config.yaml
num_attention_heads: 5
num_key_value_heads: 5
norm_place: "pre"
qk_norm: false
parallel_block: true
init_std_o: 0.00414
init_std_down: 0.00414
max_grad_norm: 1.0
warmup_steps: 200
final_lr_fraction: 0.0
max_seq_len: 512
train_tokens: 649100000
Each number is 128 + 24 x the weight over its row's rms, rounded and kept within 0 to 255. Layers, rows and columns count from 0. Numbers have three digits each. The size before them is the row's rms in percent of the matrix's.

# layer 5 attention output (transposed), 640x640, rms 0.0524, rows 31-108, columns 600-639
084:093135123116139102127131097105142140153139127137133097128127152115120158094118075124085163088104115120127169101121163112
088:104119106135091153088148159100119124176150115165170172129118157138133202124144123123119117122134106129139132128122137090
088:115146124167123114144108117111100092165157134157117109072140143108152125096129098172149117151147114124097128120136154196
094:162120152118118160153162131158099101134110160109154135129118128140114150124165136125111099119106086122127107140101101096
091:113086118087155093151154161134125159088103132117162131123134127114139117184125140112069126123111105140183137151115091110
088:121091114116148100125115100132112129157128140086133129136126168154152179123110134083130130111126099116099110128120129137
088:111179144113095119124166109106121112119112071158119126098115125121147100103140146126151112087149148110126147174142130110
084:110109151096123149134104129127115149165083108146146125121114116132138093139103106112111168106128134117103134115151150116
094:138109161106158091148121122138133111105115126136155072144136123156096144157160110139142169111152126163146131115154116148
090:148125138135150108123135086113119146102164056110166088156110106120113120140111150117111127155129132116127154148094124137
089:140114143121137097125156109170106138138112070105027093127123137154126136125098094135095126138125163090120134124113114156
087:075089125105138076071175114128127139119124139119128075092124130119093140119124153089113157133042092082121127142122133152
090:141126108142123116136125109100146141066145113125160126153140143147157166138132105132162107107113130159094143142115144157
088:125157181114109131111162131138136137159139113125126142094129123148159112068101139099166100100119100118125140124138132132
086:105155124141122109159165140131128192160107169093122127128093147126085134138099144140112113137093118145101089117088146143
084:136121118127117106146087104168133158159128135127122085145092146134153107130159104110132109092113078178103118148100124084
093:103092121131152162200156129117134053162111126125090102136143118186111149128163131164090131180124119133098113113149170085
085:115149120098135103140101105154139121111145124127085109141106146149089131112139110151158140129115116124120142103127114133
091:130125109077082153143127117157133114075161153130118136174131114109135078135133150107168134146115163154146133129128127139
081:121133121134129105166116120158146127105132112140098099160124153119121110147114147111162134139103126131151132127079113141
091:119134113107130132094120138119157118133147114118056132155134108095112178118112130172148113138113109149132140115098093100
086:189130139148113129090109076115108115146145148151160164175111129135160084133105119103070151173108145118144112095141107143
085:163126111114097113143113138140106154148158146142107155139087116140162098117099143111108137093134151136082115138130120076
088:144104130139179140104158143107121099132082124157139135103132099141127119123121105115096145124149113175109072123128150110
090:116151130138095139130173109118134131140124061125078126125126140153168142143159112110137138082154143130111148119152149126
091:132126123114114126160103147100156070124068129115133145112120124101114166141116137080065126108094118141133110130117162140
085:137091125191098136113117134135118147152094133133133073146144113130150072150126138098152098089123158123134145156188103120
080:061100139162107136127118095154108159153146107143154166142076133119138107110170112080069142147043098172165139126127127129
083:108104109110146144141161088140130103156117098131169154144124130158112124136129119116117132139164167107144150094146133123
088:134163095130114098122145133130124104087120126086113103149154111110075141114136155115157124145104116139155142104149112137
085:128111082132103129123152106134134122183147106149102127146153146128132151094127135153194150117149117109151118092152112108
085:123122140104120114143120163112129127127133151143092107169141089116117128106126129161165112126153145110074142146101139085
087:104091114127087157110135101089120102093164146102113162121128191143146108102097085200136176167107153145125120132096103117
092:127106136127109154072128111127066102130127131139108094176110132138164096089149095118116136105097130168139179164098141115
087:161092119137151136147125119105117127167092088144147124137118141121147114153162126136095132110187072117116130151142132155
088:126169145110144102098092122122147127153138117089144098124128115113131125120120136151122116090140177136106123090108116143
086:141174134135090141108125140114145153149177102122164117137145103152134110108109056108140159149119139087114120129143163135
087:142108136100127074128185158151128125100148125140110181046148137117126150117161121133109102141117111151127100168129115137
086:138122151140105132112134130148150150096159163137088142163156175127160105096154136121173126139123164098123168170116172152
083:125118114128072131153101089130123135159114134104189112138145155101134184117112141160121186109175119097126127147110122160
084:128116121136147090133113099164134117131148085155135151151109101160127125088149092150089149083122136125144132091137136212
085:094086125155144150141129104107124105114142156139167125176118113134103104136116073062099139148131128130174091073117109119
092:143151120127157136137131066129163084137153108125121117165135111149183114111120101118153127122139103130142131117172146130
087:093123135130158177108189122143134144142153121116135140171105118104145152098128134115145121102123103153137109112112110110
095:147164133117116124119108150178116116109108138162176118155150123128105144101123111085133142137108115146119114116145131114
085:130154165159117133142122125138146091157139148123121134133132174113088123139120120099154132139143149119166125121121106127
090:108096134134113121112140119100114121146145110124149141105118134090137149089144139150128107185173149105138096102108131168
090:106101169136128125092110099136086068127149099113139178121117165115135163136134141111109150144088161149088092149120131127
086:122113132093106103122093143107066097126135114115171131142138145113090147131132136128091073163127153103114116138131125079
087:143106147110102124129155131114133136118110106136142122102160135134112084112135141121131138152104151112107180119099132130
088:146156117129163144187120138120132140118133132144167114098089095112113146148098122111083138168139083136146106115099129073
089:116126125110140158160157138121124136120144133111120118110158126121103117095152114095137118129127161141141130150093122101
086:110102141115198099109168130138128126094090140112130151090128134117100132117115102161140096130170119128120140147176131147
082:100161151102132134143143076110156137131120167211181109099163116089081098118136134116122111138143113122120110119109110127
088:106130143121139097109092113071127156144122124122171090154109134117156180091098144144144145156162159149134121119106150121
088:144133140111100109181151127148120126124136152165126057158138092113152128143151137151137103185103119132116106113143119116
086:112157135136169130122155125117117129155078144135137156166140093155108096143163147153157138108104144132163147157120075110
085:106128111124130177123113114117134171088137135099131137152129129127121108168126178108143138110133099113126103147107109125
087:135108128130110104128145117136158177106156114125117110082148194118165132151130132128121150092103144107107137148136142136
087:145104103117143121130157116103115155138122150124152066147144109135111105168132107177125132134125139114108152159174167113
092:132152117120139117146161166137125111114097139131126122111108158113133122136115092108129129137175145145121166117097097104
091:131061156136152128141137164142178154130138117103117111120133136166118112111138074115129109126115126124128120139089122161
083:129106158146104140128114119121156079137118129108163126123119095153155109123115134146143121121112139124116120155139150126
088:162118097172148109166130112139121161117163152120143122117147151132126136155130171104171139152141099061099108148109123126
087:157118162145124102137150093104084142134163127108117129160136103199118145176127120133096144081167128126113146143104133114
083:143135113117133120141087121132132129153147138102207098095139166128136127128142117092114147159132096126072111095122130152
089:119189129127146145135173135160115147091091157100117158118114111163106118126097115164129125104153134089161128135096137155
086:159140091166123115107083136115160159128131110144152147147166158151124154103133148131121097130119137134131147132096106090
086:149140149136132050141133174128157076104148122154194097159141106116154139150141089122136139138088165162143123131165141107
085:120112122134091144157114139131116123124106102119119093125116119125123136161162134162120156134126160097135115172103095169
084:134133140156157133140182147156118074126117113128105094139079169119154145121101164101138125101150106131133127129137145130
080:145083113168103114119120161098122119102156149117101096174106098100081111130107154115141147106138130153159150124115160128
088:109105112140149114127102141161107104145123153118158091092130101111119110143107106125104095118137127123169126100146129091
094:149138120143100103117114142122117124108181122104116112140097151104144105155118146109148151130116100120162132136146126115
081:125151126081135182146110073157113129143148134107102110116096113137098132122127079113133134062157120133151121127103137126
081:139135144164122145118161166126159119112138125120180150116168138128117150146103146144109104147100079151140101161142108151
083:136102134138136137153130106135140117122151157155124143112104086118116088160099138133108116119104068118121103118115133165
081:115133157119148160129166165119129141169126138086169143133098128123152102109085168109098155084107103116093169148123114153
# layer 5 attention value, 640x640, rms 0.0943, rows 32-109, columns 600-639
096:147143119127087118148115130148179110136127134158143128120185143152100091117108121148124203119129131099130151123142112105
094:117093110143123136122103169170184123105120156160081136136136084167093152127092132162115173141116153161134146116120171124
103:097156135147128129100150157097156120119103104162153133105143151134106149145088118134074139151065155187136131132126122115
097:112105120136135081170107118100146113106150125118172105130135164165163131132155119141118098185140101140112130152108108092
094:090151112089158106107105129083098118118116105129138134115115138088093116132121143179084112126079117138101106121153115112
099:129131136117125164111137131151156138124137134102110132184107132123128102129167110116097113107114130124131072110135142118
094:119097141112130110142143115088160149157125140150132116102124107145143106111093121107146129114139125123139149120151127123
101:148178126129125106156151131150085158150134139135121134117099122121142134131082131109145124170119115099099150116131130118
099:190086121118121155136116143163145096130145197116129167063135155120093134157163124154169161101183165107112109114128140087
098:114127112178193076111066100087139135115130117145083098161094100137114120134097168130142100137089165135148097164122133133
098:153155103139078123129162141154153154154132127115134142141087132150096177122119120127094127173134141124142129173191108132
100:126177130088124118132122126136122126144123141069127120141131123138136054136137113125122113138141076143144120130117067173
099:119100154099170092143122137119114106137135115166121094103120119078116164166138141154146127105119153127091143174103095119
092:154121147073105122110126127117112122111142103095123161135150109093202102138115139109143092086197151133147169096120129110
096:153143125094089129098071114100103158127128098129122114128122132162146156105150135118166121114132104135136096117154131165
101:119133171139125109145119140156134160135127143118127126132141144130162116119121167095119096156079140111129188134129126129
099:111150175141144141085114127132153151123144140130122156120074117156129122102104128148117213123086096151144127167123099162
100:096150148123127150133123133136118144156131091165133115066128103124093191154125164139117145122139109133100132118155104123
089:113121141099075140095123120119131144104057114134152153117129113117140111152113122159116155134124127092111132126112147078
102:138150118120115138165128125110184156131119147135086114055126135170140117148131121090094139126126100151161106131159114138
097:055142154168120112176109157121138120107197107140120089122165142098115163124132158141106140129133137097133074126098136108
097:116149136156147133111113099127072111140135127113103112167158133137112151091104143086124128122081127106173122151101148158
097:139164158167104068122122107126132098116128134156136141131103170124148144133115143143168127149095118132134180103106139160
101:120121128138111155109108088136121115140105123183135102126079094147107113155126096177127145121100119139111155153095128149
096:083107133113140139115128143126135149098123104115125116180139144155127126146142117055165117101116126111123094158121144142
097:146145127131123139144166143147121132111130130109122171131174169081146148147137124111129155132136164151149110091128168138
093:122135107110134144117099137129143125137137150106136109095163168139125180157184145159146127130133186107099124127114124132
090:121120110162109119085081089113112101175105155150137124137110129115126090076118097150102163159142109153132122092134073094
099:105111142175110136121135157115168169102134152158125164123111127108097123124158130164121184187112121136125078127113117150
094:111167140137131142113102110150143128183107117112125136116088135088119115137106148141144102142111130152109171141117144134
100:127160113159115142137180114114144127141105113148136128098152088121148130188135179141115159141152130118136105111136079147
094:154136126161103181145169134150115156190103152133142117143131102099112126131064146129126185143136123126129168125164108160
099:132183143132164126147136150163138134155159113121119086109114135138087119140128120137110107158111161138130106122135116157
100:169161127151157137166159148175114066135147140146143118134137114134098143122093135123119123126143175161114137112103167117
096:185160170151130141118150110138104163091164131117138075135106147093162125123154114090102082122161103102103082108127134120
094:137096069162112102149150115135098088100081108137112142164122130155116123161121121155126115103120138101153115131145119138
101:096151073145100137131113132121132125113106157107151133159100162137136114167112125152146163162107125113159159114127125141
094:090121092128107119114122103128101163166127092102128138148119131100110123127139141134086160160145114136143128122134103132
096:148121090107146147120094144139122123150146114105135115162090104142143109140116116139096108116171151164159135110167118139
096:142079161131163128117104126130114175105124151105111141092127137138143109091097127047192135118104136147081132130109130139
095:115135084118127110162140183136140105088155137165126116103136133133157140167154184119123117141131124089111132101143113145
099:157091143094135099138088148137115124116109170194109122084117069099110173154115155116165154118152131123100079160136159148
098:120114124124164119118138177113133150104096108096116105078122143164091137112105129118111131152094160144127086119154183129
102:127076126092105140122110117082092153130139123127136158126112114115149110118183107165152146099193140137138116130063142149
098:085158188143122171141135140132118116122096111132107156110119151123112134100133170116116169093113135120110135139112127110
101:120112134115131157124135156179131136099142122162121132147121146169085116149086104152125128103092171130158115152140140168
100:151153138180155138181111118131146103140108102116131135141103127125161159100111136116142153102110133121113114094093155172
104:079140100139127113136148130111188135115116118122114148166151124132149130137146107129157108137113107167111123109145139064
100:144118129208108124132139141102138108179149140081124146092113121111151109130157163174133124141180144112161131099122107147
098:096135127147085143082118085111100086158121099138121121114170105132108183146149096121144132161113147149128153124149153113
098:126145123156129163162111135119140084128092119181116094062134142162077172132137152138122174150117125129130130129133115162
096:187119093117098143125155100146093149143144106137149137102160117124141075103089149161129164145161060125084132155149099072
095:138143062200138098123121131099137153165167150129157114123148122141174132132151156137089147113085136131131096091146106140
092:145112128134120145090163110137095117100078148147141183147135106095115121133111132136128120146117157136098165132136123151
101:108149110100113149130111149114147105140116132133125171143070121164089124098111128121140161131083095163144170150132112141
093:100160129125081092171125114129140094116133116133117125113123127111169153128120146155119143090096138122122096106142135109
096:139133128134110126124135131121106118109153065104127100103122117150080116147096109120112154159112099138095153152137125102
095:137140127115123175137115122100120109104103136129098175158150136112136090057104145124126124126165127140141102106126131118
095:122126149131119142134123135164155131110114158162145121114134086165117121096134148137140137105143109105127115109117148143
096:112140131187160141138152096115116148122139150120110140146102065150143144109135152091136135147075100142130158143155101155
101:162148129151096145135144102147085128116114107142124094112098088133120106124098114147108120161132101132095130118128127121
092:115126104094139143117126131176123162144135119173115150140114174127104161120122136152125140100114155107115159068147138094
099:143126103105113144078159127110130124122089153152108187152164125114134124112166107146159126101153153145151089139136154143
101:151118161095178168162125156119157122102154152131137086100166127081158126133104124127123112146148145127140116130113133116
091:144133126112153148138125114149069128128116170126116122171108060161118146094159115111173133132157150107155133179088144160
101:136105128182104127070120136117116124131114134140145170114154118151128123133106158142113117101127129141169121119150120133
096:085129125112121155149180150130100166131161157157141111118076112125110100128131152144133134154166098124148147163137140151
098:132129095127142138153132124138111147130141131131139121088137120133088133093117116128110153079101137121128097113119119146
093:124123165172132140091136124173129145149131173114133114136081140150126123165057126124139133109135104135099150134139148158
095:102141142096147162114119131156147100107077112127133137131127135119095109129130111148102134115140097162091147130134132113
092:117126097124119142109138116130191137144136112148130157124179157115143117109154172091115090157136088106132143098198136138
099:167120146104152147135166148161088153120152130115138136117154153140125105097108145095114114137172112119105172157155119106
100:112149143103148141128101141120122160090112115086111092172127124111178095165178084148127127172139136142082148077131137100
093:112110125143125112064147158126131139104130117180114142154111174164057123097101098096162077147104130141117091137163130123
095:122114094103081105143168140120178113160101102141116130144103112095102123135185138101126117128129119102171115125091104106
097:069123098107158105107129121106178127124099090115126124136173126142134174135114124117140109124091145127110112118151141084
092:145121138123133092159121174107140149161116071082113110140154121098182134155156118117116089106157143131135086113136103104
096:133093165108135148162093112119140119139099124127106151148115093153136112103022124114157116105145137128120136166152116075